Each number is 500 + 40 x the weight over the matrix's rms, rounded and kept within 0 to 999. Layers, rows and columns count from 0. Numbers have three digits each.

# layer 7 MLP up, 256x64, rms 0.132, rows 214-255, columns 0-63
501469424509536466486527444543510458482529484488437526431518470501549506437499561475515514556444443402474493519448513592550513542541487546541527542563582508525513521490549539535472487550452552
524388559487498529478472513518528439459472606476532523522395489510454506484457528536470482557493440467560516624487490586489535530557475475509448541472536486497510481472463576493460470494539572
509497565486488519481458486609474531501515517448533519501423512529440424457490476457425533522457529474524522485536523546510459479474484452525452470472471542486514444508586570465534506487589535
495396495476465468461490494543489464519473539503399528522552511424530558427568486460504514560438508436547512550536518433449544500485553484520510501508510434517490552486525475581432449550515532
524448446509452537498491465518500537511583509585485527475564429488495453526515512487520443438423496477534563502479465490537427476482556562496515467514523509531467450493450545532545438415390540
473505627493496436446509486643583469483419480516461531516455512551508533536512483498472480492544540457511534523492494542523521509475468550436442568437540482474467475510529579549541457524491476
449520469518525508442542497509542469459502504513540556567526484483519517535490493497491481467540440464408507478501490562468576499479537521498506527499519499561516453519477544558542517537448512
537447410479470578488454419588431494493453498507491461548597554475425540530537463506532465510493547476526448452491468448510511441536464525505529511503516505416537494466528567551434568538442539
592520451535445497479536500452501453526578526509474465551480568510475482474498562564502530476523432481513534605499521580506507492480489456461575536545480478475566433509492444469536488487498573
471493559504477539443475500541531537469475488474535479472498502487483543512511458493456518540433536470504487532508471504509470532452487476503466470527542490469487487494471533517505508492528536
455457479542476575514483438469519474497642431409496495531426367433514478548463536572412462502526500427462569492452482528486460610581492472415533452405523550523589429539496544528533533481547489
493462435466520562501500511562520484452600537511539498454547506479495505488494511546573482448459554499527551537522469481491470458452492463528522520545480505474464495478374507534540462454475542
478577386519469532605508528526457523515619482482547430584498539432448473592483480526517509515428509517511491502566457451497427453520520500475510492469490485511502551456485538489572584468481434
464484513567420476454501473537496499493500503577516527484456581529517480476536545486456515477481533498492454482469476503467566522502532545507473489461464511526474568519470502482494415490487464
544495503555497529479522542504528487461490531494519518480456487446529470469540487574507542529454517434461513578400475491475518437397541522530559506453495501514500537548554528549446554493462445
583538442476534527452514522490504462522505456449460527433493460516495458498425530457538483516558527520438467538504506459510491526414471635540471537489518500506470522519487518507447467555515467
522484477504507493449561516465468526463542455601493531474489560519484496525496532460495470461497486458443546505476472516521558527451526478495538554526474464534478493508455497514480497484517486
538482459469478465508502462535530499478536482508498487477463506460560524511504537507513481506506515452464448506462509490497515482541502516439495483458495502474488576509485575501500432531493541
467489494542478491414453501552542504554454506477423493509458494470541493478568511452478441525468485478576505553552472601539470537459574555467489451423480445474563514492479509558457480526476502
553486514514479552502495480467573473489457540497478453467472511470504521510446554552490493561562561465569526554528464513436558489534494520562456511466503554549535459447538489549452512466594486
484612391524458520541456472463510530540612444462587473547528610463527425509551483578526511534495582491436512470514482521539555466504466435454480473516593484446495528495508480492428523519552455
481528489535475546464495536481551570464567563591489474570460511578496533457531481593508437565439537432448545452461437495476585501433452477491528477526456493462482467491519572458491541455442462
487505543550549546506513440513438492427510483501475481481499513474444458598497474514535491486501554460479511502567455509513520493568528529498429492512420464468539514530465556494523495474486503
545540449485538538507537555483507498476508592505569490495470469493483513501517487541494547458488545434504466475504514477532512505492525508535424494529506433462414500439434560494445502514505507
505509526519539518482494495604483576502425541506502440468481378485487520470528530496481482568378496469512518480496502536480487494480489493615420514504585507529431568492540536533547483460500510
458567516562508498448520510566464515436496478519562482562467440570446511541476498415484555448476543435464478468547570524443424505457486467479555409503617494470516525561519587483483500516527507
535505503529481522414463478580431479494552514516500416526508527481528558563523522536479503406518501539456531537458479527458496570532466514526464504548526495490483520489469467471491462529524425
509508496510490540432482529466510491480467471433499573548488447524480597562503511504573516582487561446569474474519493499389430470459484513480496469552459538501420546417453479530537461535532520
540479515558449522517480412510503469414541446479455493453553571469493439508498573460491540555532530489416524467485509545488492504481532482501475568528473462481491492454470439523491465521494465
549494473531557486479513525506478576416480501493490556487522526546512495505517549474582499545521440469455522504542574463427462513436512458528413511513529453477518504432491553530465449543444566
448451457474484519514568443559468521493451495523473530508515478529525509490483526489521492529461528459442556522510529513493455461486507511470547560474459461522573452490544514505468506520420489
462531553433448458530468392531514422496445478516522543522477505531497506540494504517525452558508462487501544530549518524485511527481496529544515483496499475469523472518443538476491488513474514
475460508538481550481493496532595475548512509481474508538505520493487514467429511485512531523447501477443500462469500486567584494479521508498410490460475497478480479461520497511497485504497478
480507512477509487460518525513575551449473504501439496465507446519454488475521472575487471509528500479505523417476478468451532465452552550518496524468545503530487525416486487554520520510437480
518533421558511572501480465469536465445548472474508492520494542443429437490535511474477520522531564525538464467479527540508520474491533466533477440554494539474504511492501521527480507523534485
486450447457530465431448469488562505429503531451500464518430542510529489493532532463580470443570523446467520584536494586528531535532452471471485496571498449544573417492419516471541471546435492
494458505528584561441526479448446489461600462520458507494468503549420514547415528470530490485524481466454461492577534514464473572516524418503563512555503529445489547472462561544464557508493451
500465570493465478475499496488495518518481499528488481503491509524483518489457473476488500462489527533531509529483489521499512482487497521522535462466545449491493477577520550550512492502481465
516480532476520487475542467517496522534547485480444459505488561540451582576533441485488522490446553427559463475548464486487484468533505597487471514487481532528441527484467546480529506506544491
575459555508458469491500452493442573454534537468518508540526524467484548447519503548467510509465531436517473508553518544520520519421544467447519502556526478451446489577532524463471406453466549
502473429494560603508552506566523489446508535629547556565493508515454514495554472507490470455448405475455561538545472614491582389396519508472524514589578465463528465447430429530447468507523585
511498459503488459499448510517588556435586570535584465476491446526533533455517458599504500482506481470444478549510571522464457536462496485408526507537528546419462478467469495537498517556526444